{
  "n_layer": 16,
  "d_model": 128,
  "n_head": 2,
  "n_kv_head": 1,
  "head_dim": 64,
  "d_mlp": 512,
  "vocab_size": 2048,
  "activation": "gelu",
  "norm": "layernorm",
  "norm_place": "pre",
  "norm_eps": 1e-05,
  "positions": "rope",
  "rope_base": 10000.0,
  "rope_fraction": 1.0,
  "qk_norm": false,
  "attn_scale": 0.125,
  "bias": "none",
  "tie_embeddings": false,
  "parallel_block": true,
  "init": "normal",
  "init_std_qkv": 0.0537,
  "init_std_o": 0.00949,
  "init_std_up": 0.0537,
  "init_std_down": 0.00949,
  "optimizer": "ademamix",
  "lr": 0.000756,
  "beta1": 0.9,
  "weight_decay": 0.58,
  "lr_head": 0.00645,
  "grad_clip": 1.0,
  "warmup_steps": 365,
  "schedule": "wsd",
  "decay_fraction": 0.709,
  "decay_shape": "linear",
  "final_lr_fraction": 0.0,
  "batch_tokens": 32768,
  "seq_len": 256,
  "doc_mask": true,
  "train_tokens": 122200000,
  "steps": 3730,
  "dataset": "wikipedia_en"
}
Each number is 500 + 40 x the weight over its row's rms, rounded and kept within 0 to 999. Layers, rows and columns count from 0. Numbers have three digits each. The size before them is the row's rms in percent of the matrix's.

# layer 2 attention output (transposed), 128x128, rms 0.0573, rows 47-63,110-127, columns 0-31
107:522544504491494473466561543499490472519502361500512500468478502507468411550549480526500458507529
092:503494549438541495452457484472478512506631546492533526486490517477521470451514477513531507487427
109:436504442488474478498549521552453482534505392523528515501465481443468401571547480530559463561521
073:520487487456495461542528510537429479532561402522501438439470530459462458407513544573523461508448
087:527454450549528540504520530423501510531467485503524465487533453558543450645513438450413500525550
080:499521486530512508467536483486486499449492502506548573487464530433529443721497518585526484543536
096:473484534504496462483465519505552543519537581521501459473484481486485506341476427419547517471487
098:533520429599486520509463488480498463533505502493416509486470471442455443578497515559596482486586
088:565457495437494473448482517510461540474550487500556495378438543475540412504544529489525514476470
100:523500465532497516544446506470547457463452513510455497514529478548548514441501432485477560492589
080:529530467503467479453487456501531517538492476536425489489438502459467519368577525529587463518460
105:537467514408532561467482516511547542484515512482510521560443522542503533344522557442485511456436
086:517502490547457549537481464511548470511428476490454519582516450544478584441461491459481502524501
091:457561520490470507553525506525577439493432529477502486548455483456489544527487547523550519552484
079:510482469528512526444497540509535510446562513483513550441468516520499462614497479472563485481517
098:516485526444516464456497531532466527485623498557570482432458523453517405475525485482570516491449
104:439478458505494473488561558581450445511586454554489452518491520515498533490502500550530438535493
101:395478493556477443459518417514535499512493526470471456554524493512479507529462559505527481535560
112:459488548501531522517506540491541505527420542436429541555494519551473482459489504486512441472526
120:462546506530473452504482413451489522514522455487424461525569460509501564484484516543493492522520
087:424517496513581584545483475507514501489447491487501560527509432479519506607473477562518475459485
090:503543505484489469531550468525474530482451422476521498492516497438502449360454511586467507524515
091:524470492518528515518479566451482485500380528490480560494483509565500471587518526342485490531519
084:473483473548493560526558501432510476476458497403565524567506488455483499638459516520480491490574
073:540507523466470445543510514557499511457529461527544450413454471498472484374505500528577464499439
096:537503595503486527526452495514558462507577528449642453459509483488509461405478460490586539516519
104:463530480553466482526511459447464545423503537529478549487483513437488474566481551490503482430548
112:509471540527578441490447489500510466444524551533513556461519503514486531430576478504556519455429
072:518520519477451514526557529561535511498553444548525455452485506441484481346528498546595466532459
093:504531472503506496481480506457486533573576465504480501514515498419504507460508498533457548494512
121:563495469457469508463478496517543461535609548529488470484478533521489532479553449418520500548417
110:525544530441483500468542498528477511495584497484570518497435500485479433501536486516538548530462
070:394498498539521544509426501431512548469465579507491586554491495520531503617500484510530501432486
127:421568530545480471474501500501438575459497476494495506507511487447501440497451530496505531482536
112:480537435495526514435495522510455524523454531508416486552473487461514460438446448521474536550459
# layer 2 attention value, 64x128, rms 0.067, rows 47-63, columns 0-31
104:519458444513528428437488552527551543489565522551484472467495525535525467519496400499524408438467
100:563454564532480523550496479507558499500470500499608453484483511410487477449551541502533559505502
091:550520496535523426441573590468452480419511551506439525483446492542475534515452491464516485446497
092:492522483490478447453449494502447496511492562534471487430545501531584489432434513441471509537545
110:445527467475533537477567451489503509538558555527459438553498479427554471545525466536410474528529
083:472494525541496587482470582481526482510467501503489522574439448502549502514464521533527413458493
093:502511541457514529532536481567548459482469487545504464465493520460522520524492537450466535476467
095:483515497545507478481503507503488504588562505479522525448548470485476477531506543538539474463542
098:479528485468470519541518554481462461511568551541430540468470478488508513465527555502484517445480
097:521534440500490517471473410489545498484465529536450524421589551421503519554440514586506531450488
094:517524422479513440427505512561535475518481484552606519453502492531478483517518555524524482488452
099:540492561490506514535482428545590547437434545510482533453514506490457486498560548523530518540531
098:425495517505479476475490483506536471482472476503524467535430498477546462545485572498512495524548
098:456556494548482548487480503519617467471499449439487493538477469538515520477476533552527498476611
085:492523480453525483491520466490542452491588447486463535487465505487565548444531495490557487478480
116:549494462538494504532529536560522526455551547585530550432468506484515428451472471504525540490550
102:491461496531531430473614560609424516505456429460488447516543460476573491443441448484472475506552
# layer 2 MLP up, 512x128, rms 0.0483, rows 0-179, columns 0-31
113:449478559466458508543489554538533472480467467469550514500508560504495441495555499469655521487506
099:504501545491487527483494563523449481548588534448490464425514478498504458531499500564518511470463
089:418512430504494495637496484447552499521449481480488510463434500489503496485542534475491499469496
067:485466459587520565519448486526552538567568575535458482529485482527444488478410524523519458561488
065:454509487471517478494449416459465498594472518523440495561509476537437491485516504510538469544505
111:524526487488519480488495549543472386552490495487527474455515468494473505439516570546490526457543
115:547472544471501490508498515572525358562458479542521460425475492518485508444445487599541518521479
082:460456505524499486501515444450544511429457486527486517528559581479518457542507557559501509547484
093:511502513483516479454510567358476518483498475519508442480503473602523495544556444494572520498471
108:506536490502434511532518554429471484520493572507491390480509479508531510544595476505477473436576
076:530506449501516545493472489452448571516517528514481532575493471536487531441537507524500513503508
117:497473466500436468448480532511546478520446506515470500580391420527464421523474503477471468496515
063:495503510489477459535463528480520444474581581439491506521466429486514484519500528591526520457495
100:568461468475470530439484535452483535472574471471458509443475468551519509517494500528497534443400
134:528478481511461515600513518455517434577512434552417463520571534477424455523451447485551485491521
098:483546519495516469418506563548518481536574493531515544442531482475433527523472551514563523490419
105:496493516481388611607493483467540522463525483458480526432420498433544422525514487559496551452543
109:501462522462438517445527557459463522498556484596482479513447489495513406518462510508446503516480
096:512474508563507504475573490533559502561444459408492573543451525541497507505478465495512546478526
079:522517533521549485504472507514567415471480501550438559525507549488500434520513438525462446569500
093:514508525493492492561482451477497457517532403467476514486456501528522534457523420483449504489452
075:419502537450485556513498549389486539579491403490510566471467479466530482478510531526504557476542
104:499429453512560522497510438488506498549479452550561463467528582445510486484459516497460508523512
091:445502443530455550541495497540461507442523458517495480514471504546475526523418522492514485526486
122:482458527426447406473454558506612500466520508472526470471495553490560475524536470582504535473488
122:489528532485442498500532451516594486506498424516492582511442519430526499462433544507414493521444
117:485494511517477451518534584495490456476542513512476514517530452503510433525517467561501481522540
112:471477583460508434491485565555450564497572452422562471474486516470473466501510473564500439483501
058:533512460505517565493489560506446474483557495448517508438450516460473563504546477561443509511439
123:562495488503543443479508441487460487522537464529495491391506521487500448554496466465457466490522
113:537554564470497491546456483542476540553506427513497536411512488521443497487540501469582473492461
111:427527446508522513505520551507464479595463509512395441582468480533510454497440441538510511499500
115:566477484493516577468462496501439465520486421513509478518497496433459459490441542539569461467479
101:563490511493501517493550526514507517438555532503540520540547518449510468548515497499535506491534
102:489504453518502458573503493459437503543491402543444421516558553473487472519494494503515485519535
109:540506466458491502521490480504533490520554463469478502551497484424511441510398562476518446571456
079:547556542509546527481485485559517489501513441560508483479408497543517520506493482471511504443509
097:513485496475442429459499476503479540543512535503498475516498432533421580557476496507528446563509
071:516478525505418474505470492500584532507480486504568527447412469465508498555466446533501542484551
069:494473464489474454493508468461458528468534552535520414469508526423517564530449559421548552535463
095:474431526543523518602466514481447513496455482560548456546552485484459411534469550490540524524489
102:558494512471420483502542481531541469468545453479480480444473508577508446494482515505461522480458
087:501474482510429423537564485461562424446581482517462495522475445537536475535572412484468460568515
079:477518499453492504569484575562460446437514585470498481446502457475498490486454463484470468495501
125:502534522426478520512501437522550528526475494461523530502537529524514473508515477466504546485485
104:460512554536518519552469503503490491547465456484484479397476469554519569519533492583578467496464
113:496557475497474489523537450475473547509446412534566502525551475527470468538523548469590455474573
119:502493509468490469520572523523487553455601559548501505507553492486528434512478475490486573522533
116:504461541511503453514552441469546462488513515494530516558443474425563506521543502489629446496428
117:551492519561458508544554443572550452429519569453447519518448493537460518438454513533520535509438
094:520511535427467485521487508495485510567503563519497519439460569447508477488530501503544527478496
122:527557460542500429517489503530507497471474472513543503458424490495491520554507508583571447510461
067:497498511496443545553467483503482545461448444484562496482600528441458501483544490475470479558525
082:489512529474488503498447467533388486483533530501465505531508515484486486517412537449465533551438
088:502582578474511430564468494485520509562523515576504612505485479504505520509474491502546540502481
076:529542470446501522505471554477510438595519485550447521480475471466493520517505471527431477506391
146:526538504462540506530442501471550492556599454509513587526507529523444486514481508539488506492527
088:521462474529417532572467506405537418487546497520477520562486442566487539483470495541541485483494
098:506494485468545473456542505500491491550506459525548459388382491459494500553517438455448481532478
102:469583528504515381467465422502509513468534460472491451491506483491515500498478486468571472554519
065:463544498539560444543494528521445564595495515523501485490503447470482509500482511462399479522508
102:498552493525585508514497562486509504526484478455454490540444487491444438585494515494531448541443
126:523505480475523476547482494595523484502587393520499506447552510504496418525529492544486451545481
103:537423497463466494507574491562529516466544488519458507410497517553557450485506450530509533520455
086:522442446471471401464543489487483539492477445490541591467427482476499418505495427455583506529530
132:516502530466579553449508514466439514495472479450596459466469504501527481476570470564545527474529
081:499527542547493542436486570559556525523466459474530483519464496508450541492536476535525426462448
102:450507429515515468545532501527446483529547349556514476448553561394528460549521497514533471533515
100:548516582496470553552549506552571446450483531529503484513464489477499516492521514451558503463467
096:456517489554488449475551520515453479497634543521473408457495470543461521553571507499497462471524
113:519507496508540518539433520508511522490520401562503467535485449525452557524478539481554452469484
032:511517477446453483463547531554506472532548464524509483477517429508503470440521503494518464490522
047:480506531482523507562449536429457477555534524504514472496522419515485479504522516530436485497504
113:593503499486521503534512492527500334527471543503566466493427491438507465490520513508548480460484
104:528540574474420469412464469489557502513550506428505425483432478528469486540449499549595514487515
098:494484493543409508426483504482538521504491450511535496505498481468505429561441488517542579509545
069:471549530513548533517503518418475486576490464540462552524464537501490494557489458489569529501423
109:500550563491508506513564522507463492653455464535496450513458528588466408486561504497495509469507
096:547481518502486440489481453480468518520544485397464507408471544520524507527615501543513509498487
076:492564591547561541389551560472570542551482558508495536480507525522486483446501498476512551445492
115:509584432542522440520508491553485513497527415480484503452477549481516458486505485547553492485554
120:459437543510483485520517502472437541572525477527549434495519503462467453516526486494507451580467
090:468497532470431511512522463483566452491481451428509442488487471492515493487467491543493413503520
096:500491499511442477479469613443469476481464483373521542422470470520438428580547469578573446500547
081:505594566510559458396532552525559506541466544478457497549492515445481523471537492509471504437518
127:501466446521464519605461425482472478486530493531544519521486517435485485464569538490482458469621
077:506475456552473493466502489569536500480440535475530523492480463495474473550532414503486436549570
115:487489514462503416428481495439417487523487500563475491510494475422473401515447505440569467523479
112:514505470554530537479538475468511508586568491492515493495490575529466509475524512487549505497530
106:534441465545451389492502499445465472518596442564477489475502551454516466561456461508509513537515
090:451470532502513559562438604478466447587585488515475524470487477514469530553491517551535516521432
110:524431479538498484471487521557541552448510543493433477505483559511562510519525489499520489501505
088:549429530481568596563535528464468465507541471586480534441487521532477476519489501508486553464415
100:525425527473495514510446503482447473540500439453471432548524575428535426507486471446536537515493
079:515521500488414445476456516461603550498520477517517503449485495507452472564512498541532459481529
109:493535471495546484435523445478458476531609455471464493517465480487484513501454523534537453480469
098:598447501517454503555497454495506511547475427568480495499488494530541499473478477472486436479502
139:542479503503484505490519515524509531502550509562492577489445496442416501527452543507526511516501
119:491528504493384539482531465545509508461389411504482536505442510515485516480505510530449501483513
097:491511454515546493457438467531509488524510503500562451453470494438505473627463516586489555555512
097:508521542457546455447474546483486461443481422459524512492481447477510454528523444532489437514507
099:520537512516543536578457461534504501507477482527443487591499442526501557404524454450423536488460
112:520464463479476498535450525572454405499501469521500520420445508536419531517507561556483530499374
057:523507575592517576522480566475557498477556427569429549550508528521505501532514524511506571480422
102:537544508464459454576569544522501510472503494473481477436507605471520414532590536466510517489485
106:541466594501508439493485471522500424503564453474457516527445501490573554455436454527529535465482
076:462544510505531515472437493453493541529444531523513502451493446520483514525554467501468484502471
125:488467514472394525494551538530471545522540493470521477491500489434487394545393511549504560510509
100:532507494456511485485533563572506500498495417542464539417441453453416484472525543531570504456413
099:444493460505484453477457512538514456540526511500546512486474523476509440566531496571482499518478
069:544475491520469495549506483472464450503542455492433447556503505545536456510586463465500467505511
075:488517507469556484601528561486537505454507382590471511471440476510494517508522448482464486464434
080:498450463484391452565490448502502558475526524492494483470448504419464453480520459523527448480430
105:482479525516462474531521556500494549561376511485571529498496487522482479488512532478527494483546
090:520531510549509488496519476559483534569528410501465472464495550516526506531443514556502488479520
128:451494539507450499485532517524538535445491469587497505418514507492472475487432497546507529487446
082:488464569519561451551511580543399503525431400532533503476464472455479527604507517534396484510490
111:559506514497475423524468489495524470464492511450496444432463522495543534524468488513516498501472
101:500566535503556470530530526523481478474573484567514467405480517466539488504464552443549502503485
093:502460513485508542503492488488518487525580500465523457434516519498521486485461502509492533482442
084:431569546490519457508510516518600514513469570522500520528471501442496515441452498466430552434521
088:553481511462505422470533432442527506461508523528495514496560557504443487470510466526471478545537
098:551488486491500572519526425504505504462461496506485580511501496520537533468576517456579491513445
073:498398511577484496497564510516519568554517469471550510528477507448491505450532439488412498458466
163:546448537464463468461498506522491471452541512552495512470457518413551455484548549498545531488537
084:516513491461547467448479463436501546569498503440529471439539447492538491482564502513490470502490
114:459525599482489513569457555501499513525543476525504539492465509490506442440533463510576581517506
123:562520484469588519511563499427502466519452494411477548538500514556460545466553497459465468492501
064:544470542503524453549493495474461482508474449539487488523532518495517403489563483497468497538542
086:478529505484497447383493520550469401533509490494447545463490486490474527455465529508498486513506
062:462512563505536547547516545469465567539529485515524527439507471437496533488580470540504555471480
061:470504442511551463539525417428410496552478495519482546502558491535485523509504515473445464523498
062:520518484509499455492495475554518485498519434485472487533427454473461524518462461479433502533394
095:425521519527523521528508466524528492542436621547546526459490506501452497507491437543530523455535
122:464560485476485488477534532523536484486482458492468483508438507461500478477492509491436443503453
111:435535487496458485500488491521505555474487464479495521471482525456488538500459478523512500540498
100:554508466430476495589476480519533529474528475554437528526499527461517497463542496553429445450476
145:516516556491528494524533553545488296483518548563528472497509492496487554462418580535533517543454
103:471447466531483505561525490596448484470528493509522457448550546447517438490465507480534508521489
119:508512569478439494525464529466537458510576561451483449454504489497502534445485478532456436519452
100:482491438548466449506526517450451535510518405572479463455521498454523494561518522467471519527542
078:417470579499564491536543511535443540543521463575545486473484511498496507508521497428561482495486
099:523529541558539551550430486509518461571508446593459500542484521525569539483502518562435560478527
122:532501492474537551493554495531499512520568448478465486464405487449527419496560456451518498460507
102:520501568565486462487546516499557497565427415448493485469482521592520507522517469503532497509536
111:464564487517510519466454550494475532562535522564453601460432514434499498503524510525495514532523
049:450469504453500551540528509540542514449527498604526514463487585546523525471463520526511487556472
104:534465490456476539537508520499486515471569478460531510432485483576517444483537472449534507544444
095:481548588541535512468489492484544487543413512536562458552417457532533516540482451470523560504532
109:535507498458423513563530510617504472469529539554543489466469473402500530502508449504413502525482
158:521495551457424534543508480496526458522503451550467470507471480506504480502512553541526503532518
091:504554566539534515465557490546554510479498478506502481571495433434483544490538480531475477481480
094:530545462502511484460488496528470529505483422488444497437556514447533511470503523451509463483533
090:522509470566448435568518564562471541501534476576512524458511472468502473555534513527546524410536
097:550536468472484473442481552499525495434460463442471432517453462416458495553454479441564500515503
099:497446505532529519492484462432457456524459526527449541551518493514512524501479511562503478521510
108:506561491468536517553476444506519429558530551460423398524437426526497467494507493493508476479488
085:463569501506514431510497485542428457516569540489493446512495467495510509506464506470506486516449
082:509483600460484505543498427522455481496514466536523482481569524488501440408480522534464492456477
038:537499569509477611563492557519466506454484547431444511472482486508523465519452511523537475506472
099:516545532510515479538501508562496514468523603524499441502509525499473486568460540489569505495556
117:504498476477532509461434545521461531462525505498513581500423468445485508514545518480613469483457
068:536475521532414513411462471430540537418484429534481472543480448497501512499467529556555523571478
049:544516527486549500500497455512525494555471555542474520526466444529477484440505429504524471493550
098:546415505546469462565455448524513545519533476499533400486526532570497421537505528541529526559490
086:468505486567428476433478491488506517540608445542504523415446516491494481608489471518549513500445
094:477535464489527500471518531496485528536468501492523435543534517524462384530485536519513484549460
103:467518499553491535495534502433516489507516504537449518574453452539531480484487506576468536503516
094:470446496484447435446541550488444514498509461459552497470542532510485444545627445515562483520542
101:539509467489493498527431530432457527437567518523525486474433488462482456561522526559501526415485
110:474427523521459564531499563489490496491519503577504417482472491530459466484477543493463499563490
060:470554521433571474469510609548531423537486505490531482472418511475473497547506449456490485468502
120:488601535480573495448494494561533518492455442510523529539515463506438552459517508505488515501511
075:532473512509486499532514506508457480482517513502476487511504535487524531527554539543499487552456
117:431440535526505546521466515531538529491558512571532422562486489491470491544544557513567401545474
095:523480464442472550553468493541571501533560492443415451521466530550447544492492541438452431540466
119:493490488500523492511542513424469484465461482534496504458500513501534465512432480494520484491498
094:529536496445494525448508560490452520551433418438501472448476493555515500486561494478512463475530
099:466461479500488499510551526508490519492631489455469535463497464491517386470538469564549470566513
109:508399481458474483468492488553513417487521528561517524497416449500443492466575480529502524472488
# layer 2 MLP down (transposed), 512x128, rms 0.0313, rows 0-178, columns 0-31
115:561539434545531491469551489491511595547534461517482492499462453528521580492400485513413473545517
102:501463469523497460524481475459493546509425461565559548562447504490496526420543520466511446535528
086:592491515491491527387497470505466465494522507524501517525570520533519480488419504516500527503487
063:548527562449474461467574525458459515454494432495499493465534507457558525366605462459503537438476
055:558487487487467517505572510511487438418533481508526523426507501473528526470486477478447510454490
117:444479523507471503496497482454495568485531499542503526517457559529497484457476445429496476569456
128:440500474533488466490498476440495581462536473491439534602505520483516478499556538397466485464553
082:541548530474460510490496511547486496535558517528501453463427441518497536396516447449522483470524
092:480486489486485504560497452610525429496488522431466527491465514423469503411397575482462485479540
102:529433525479556517469518482562510535487534429508535531498526562504465487346358559487559505546454
072:489510529482456537521537492537581425462473494487523456450524514469492490602446513470532493509515
119:507500558505564514567478434482495531484583530481509523386583568462538577436522509538542525550487
061:540470480525550539485528499533474557528379416560515477495528575513490507396507455414501513576494
099:430578515501502502554510448487543468505454495462492518544493520430471471513503498474504448531591
093:485495564510463529482509507540523496517514516481555478486495488465499524282503538571461472534486
092:520460491500514531536515450415475492523462502468506483577498499527580475415567444484458500582557
105:531496469541614444433490496528471474547465518513537521595599487568481567426506502449475442513484
113:488513485495536510539527457526559500501477512415532510492540521491511589390560512485548489478532
101:486544473482514498535458544450501509493577521589498398465552501425483525477541547489477468570488
082:496479471488456501504549472502487579509525484468567433454473460500481566465484558481525543427516
093:521489463492498463463517502514548538480476598518499521452514482460470449465460579492595486490518
075:583471447561532479448521455567530494440496561482490443539546535536487502508485466484522463538455
107:490571508455435500487516517477459523484512555455473563526477431554466514487590504490539485478472
082:567493539481559490471486490474528529523468523455491497447556519488519507479581449495510529440502
127:529559462564548581515512410497448446530510522509505547505485441498442527469408561439539502511558
117:528501472538546511496431519493433529477534547487505490463568447512478506527566441511609493494545
120:514509534482506505479482443492522540538481450485500448491460544483493582410449562458512512502508
113:533535434544497524505512478462545463501457509582472506540489498506522527508463559467541561526510
055:496458539498472486500488448437572514511423496523535485554524554543535443504447543465584493490574
137:421486518474451562514508559510532496488471524479493525586486491505503535422510544546549552551478
117:486480449574471527464550477463511430447504528446495485584479497476548495529449524543447521530541
118:604462508510487502452482476471514539452529517482534578414512506475458523469575540450508507464484
108:410516506496491454472523480496529511476471560538489538468471524577509534359578442493431550516455
099:470488493501515517517474506492523460546427448538463435439477471516507524301475495513511483524484
098:507490538514516552432492489509526486480495557417512543479453435508528541390530489482480503477485
101:419520533526517514491508541483465590491428571474521541412495440563506554495623443539521547451580
077:449418484500500469531511553484479540529496517478498535502597517437501489438524508524526505567489
094:473520514509529558501508515495476446490469509503497498492535537493560467454526513483485551479550
063:496543470481578528485539489528439498508562467490454453546597530525484475376490566484511481547451
067:498544526491512559481488499536506482533483461453454561536507460569493415414578410563477449463498
090:531553456485449511447567487517532558518547501485484486474473491490544603345524472499469429513499
106:457559494546586498506462522440498527537465515523542515548517499432487575436520497500589475526545
090:501517544470529548478470510546505550576390513480512477445512553461478524371393586515519538441489
075:526501498560555484419501464444527532538508422562520504559504545540507525441580520540536524510488
120:502445486548514501478508518500447494478540477508508487499442448464495497559468521554524448482510
107:541479446463499474442530479492528531481539582516511499616563545479506427444490510404435497505520
135:497426520540542520464435549489522493488532551490437482466449541482539522466476437528359543508448
140:488494500478500515466463462490496481532401440466500462488517544525473591514550538524534406501484
116:512536443496498523532426573529505543492477511493496502445540485575423519407463539526376544512554
117:486509476469533463507446498416469544553463425515514493433544489468526492542572466436499526456551
093:509508455549506551502518446486494436450485429443515478553542474540496511418448482511464494510530
137:485445558514503557508480478493505480479517524463460510515600529514502505452493514460418509481503
066:488493521529536496438546506466532456509584550514419498528411439561516485485418514512529535409514
080:508477454533521545502562520465584522469523469487490493453492447503520525426653436547566476455526
090:501427429559500539428529479501472498453482449413478399474528521485498507442523490527480460472474
073:455479562560511485521526443499481578398492536452557514527482518505508485425514537472568527524607
141:520449452543485512454566522484458473417444502482506395422455454454544517485540445487523522498546
088:455506523482596496422481503595474600539440503454497489395519530445509489409526473434472524541481
101:488482515493436508532435501505516519450473523453441573586576545519457490413494532533563510472481
099:537444463506495575557515545514478524493438568531521558486490501519465517460559500516457552426501
062:539459484459453552456501474476532410461525488461511541516514542518525527470531473535610534482458
108:527452490469403526491498441523502526452517524528536506410564514531524580343497470509484554481506
119:512487538509476507470523473447462494500427589471521503523413463516516575440440522455505514467527
099:467582518521542485488421501454477513523483521484572501573479504455470554470495549464503488477543
086:484562553506494544534483496505537442500536533484493396516557500480491580395495563557422500518485
136:499501432501433472553489493527549495529556496518472531548510487521471523512392487451441464498469
076:515454456485524447517519426470472508485541498518474516496533513478541472505441577427452525566540
099:553494587481489516446510506486541500511469606454499504539443462583482534367526488467498489500464
098:477513429526526474431454482476504571538496453445470505491596486532492458486446488554477518499540
099:554496519429511498519462503476547523531392484480519594549492586480563514409414511494512520520473
119:461480513475525484466566468482492481499481582429436510439555520493549444403542455498453525513479
028:517485525508530500476459469453448583510476542470509511588499552517512514557461479494520520497458
041:538457443514518519443543442546527472463489472491517553479465557474512543425470460447567513497492
122:381458503504469529462493502451490624507524470483426558527565487575469528474458521504458519536507
106:444470447557562528572498515498456491462456503559487586489542500487495511489574493456443502498491
100:516498501484579519523506479522471490499505470503478479477531479504485575382614495471493432530478
069:558463489500488484500509483553527525460504553464504467455509468499493516384500544511409491522548
108:520444442534470486487433483490545500406566515492495570459516445399503601477414537493531498555447
098:417506501490496510516558542512513479506463523573552478559542485468459487386339495441481467488548
072:504455436499469458602478460546437499481544421452502463519464492468498555556507505554526507533511
114:506416577505494523514459504446494473526474544511532463543540507490496547429506540466431502509481
131:520562482478534535473505471532500471472528532454483549549484531512531540392451492458491544422519
095:496495473541577516466453518488442547495526535571527554519497525510502518468550483469514604498479
097:519500523508547503508527432546527507512561500598463468559493529472553605330427557425409524526490
084:513419432520423510594472421497482531467513436483521503448535490542498476510455546508571484539478
124:476550521547533507403526571480535489528448501435463478518508481553529520394431450443491535466456
071:493476528478520494504485524460507474533561491517463481490527521518527519397451588504522571474462
113:520483454565509583537502485504500484479490489425491496470480480548528586409603507588444529502508
107:502499539459476461550436541504496504454457488499484481503514465452510489572488482531450506517484
104:483538497408494551495531545510487572510398515441475478535546526547478522315553479453491460471490
091:574514485513510446439547407503521592406427530469497479545499506491514458378513450433464500500566
102:453584508451539507539550492438468446580499468501523481483520492496457507372483527521452517492531
085:457579538486436437428501477515543577498499488409508474544504445434514489434494521505533472548535
097:459541466546508528521538516502523539480484525509489589452481412532478556380506508595474489493515
073:499474463530579563499534460513420453482460500508482483534527489495543521349445529458471534548481
111:517456518488466526528460511527554547487418539537572507473537514521517478433551474467488563528496
095:355545509471552490466537557496514507452512550433491509479507481469481510431530514527494564514510
112:468493531464486525523503483466467444465521449498500467501516469532568483634515480512491522509490
120:539496452513603467505494511462486460515591575508510469525570485481508491507515478439554505522483
101:504470550491463517553545528487495531475514496513452531508531501544506510331569472417524445476496
089:485467431543452510565553472514549516514522543538471483504484548532507563452502545498508543521507
100:465492515518464470437566514507527520500572543494528504396556504484489438558456529557591455503495
097:499513510532542487470557469422544540489474496471482507570562476487576489432486454424559461529570
055:490505440422483456519560460516521573464443531428533432460512488473489487434508511485498492501556
111:464468487528525552446461442455475470542479500481518526575502459535471581427414480553476498502550
117:426526432549538521497462524486497589509429534531537504448550471494423456474588533462463480531529
072:523445482525496466516546468544527446484539484480501503560497541476495491446402547511533520482502
121:537515480529607497480463459489537475476465484556511509531538465481520540457612505453519460508523
104:508493532533474516547468421467458454531485566475533465565538557543571517482449488469413458573532
100:599522558471504550544532501462469532464453504518462516486530489534486565404474517434517519502508
067:442520498456528477476529521521562555507445531500508559406484502451449557433375538524539537492500
071:549496494489466517426476435512507494530489553405495507518582556512510494459466554508547553522503
078:519550512508595546461510546466509435508451491515528548542567497572556552453474559479479552534557
102:468496461476540511482494467477479526474615461496488485512490546437501528427488491534419502505475
092:469472521439494498501493523465510481435468578525540495515485473466480515362596501486519481535475
124:576546478526576489530458454469462473500485490438467498558454504489533510522534499455518473500543
082:509505436455464546459516460462563504489585543467474468541551545525518478286515483449573510485466
113:426488479494509581459533493510456515530534497502486517520526489461449484392519494517510516516531
104:495469479518455493462447472509519524525416493424488554603503461529461492495564442560477497499509
099:503550495506506473474532510513505527465434498528482564546473454469500489457538521498549475479554
092:600435427567538532480479478503441513504513414483461509467523498504516478571547510554584470559458
091:391514523553476543544477540527503476526485481441500510505411459489547516516494518473562539441521
101:470521502481477462494490520499532490513518507459491395471540474471446486487380486527465500481526
079:495648492406509523501448512474511456461477509523482493468533510528483504565442594521600517533512
155:495522463504540533497509500473461537530502474496522524529492468534499519679490475501473460494512
081:457479539511471493551538522562513458467476525532476549541475515479427534461418494492559506516545
125:556471406545510485438527418498521522459436529457481486482563504507530552435492506457445443471526
143:420493503541408480496441491544522485475546540563526476436488469432522459569424514553537532522508
056:451525470524480567451527495542558479467539520468526538464458449483510597433416511487547500495458
083:521446483533475531560505489451539565523477537504536455527509511500501496455548464493505511500500
064:565470439542482473451515476510531462489465513510504485571502548559496453508392580463518476490511
058:500488549490444512466518545557569492478522533491491481503435484493483473523472479485570506458479
055:479483501499495479506508516445501538476509558494461508420554562507519455419533543524569496494578
094:597473466456471506502475517456492511476565407474469477509478479523532486495498571494527474509424
116:576437477487500528543462449502469508506520551476513522500561489557470525540496506501531565515502
097:597465499475556536506519497464448443564496536545516496532515473576516495483542532455516509472504
098:460482560526522550476530481499474498479466529432527497495452484533503510461435498472578554516529
170:459472451481477491453509425475504639504489449451451552554498504527521456587592414446423497466540
103:509569552497513484456473509429546531553499502509505526558443461502486535445506478522486462466521
131:478489448530572488472521492511461520494453441516549534537471496448493480487477511465569550490571
107:542505567417496520494525465532537485502480536459514498534495515503480506320503507508538462506463
080:620534418495458503473456507502549441479474516435502532547513506507495493494492530559441503508463
091:463476515488498441464606485529474563463489569440515509444524465473451469381512496461564436545460
139:472495453541437461524445478505498510498407552498522543533598505584462569433444558533481517541477
097:483514460433499463517472473509489525474598536550471512551497514400496491482482546480448480477512
119:552392501501490515563545479475507449457458494439527406547573529562480539513478499441511473482495
047:588530534550517474455479459515479547518513552444492458539518426473495496445538457465523515458499
091:468564517550497479455464463523547459516456501524505456555479483439490570444426589575495530472511
095:518460371507496477501465518530466550471573462472442555475593537489455436484504536522483464472472
103:454533548500555492448482469425492502486501443484466514524490522571510444458485553510612525498515
099:552519450452556473439532504493496517504488493511435529557486542475483541377518440467495470494455
090:557420440473477500513438505474477504521512532489520528462522548590506448507469549456557527539537
086:462457554483494525545530479476519487511513591479544520541435435520474461527505505564488504527496
092:499467542432507522461537472466521507538511492475542458537503534515506517324479498495471449625463
101:462457508508528545522536459506505506555543526509505554456551508577512542335564486583437523494515
108:513528507470468472515506530539534560485528467495520483462505492515462473435527489397479528481472
105:503427507529451502468508532487485559451463477545580610456564554496504529480473494512483531529524
087:538424483551529547467507523464558511479436508488510593500476522497504534492592483544516503475556
079:512542420525512524479529551470522536504479499483529526523413445524491588562492485460571517524486
035:451502465527514399410525467456529545507525437594567455517486502482495514413531464506459535519582
098:494421495479480486472496529456492519543489388519509509533503503499516542354552441546470484500464
139:509479510526471480536572458492514505512449500504480430522604551535500507496446521542401512555552
066:447503499498576497563520510547438500569505535503516509446505546469529514428550458438445473481544
043:447484502549466490492506550531475511491592455451523467438574535466496557474468546514484526545493
094:468554513498522516456564531506449504495467513492497540513507476447551567305435490462461475460514
088:572497514418574541543492498517515510464384538478472479552544501501513532296534533488467499506513
091:537466568517458531531480485502516494474530484485485560428448471471534642398512459482464509471514
097:574480487458532510537458527541492502495506499466547463425542536463474546450539525413527473517484
094:532554495487519561547488492514585462505521528491478500526448464479478567389325579484445522475489
106:482464532560501514483546467542543462520422484464495539522573517532501535393475467423492448577477
116:524569477497583478451555434510528520484509513428545543512513502432553534388528455477528512424521
055:566424445585451507509450435489459579487501477521450501491554512515497500427498574538526519532470
131:514411468505435477530499504412487463484564541525499473452469557511531452550467522524543495506535
073:495501515497503495464490488501539516518477506506512512481501488514496466391457463438507494465516
128:576570460435526475502545475479489483515477517411510568442527528513536519437408440436430599448556
080:487489541540527470441503507471438531462472499524550552423544492432542452439514398584564576456558
116:487514495486533498472444474547515522540499536477508497542498522506471548387617482517487512494481
086:462470482527491498501492412485539433444550583541484549560507474440480479500415517521520549546479
097:548526524514493482497443505489514441518381506501529449520495515494483650465451550449456533486503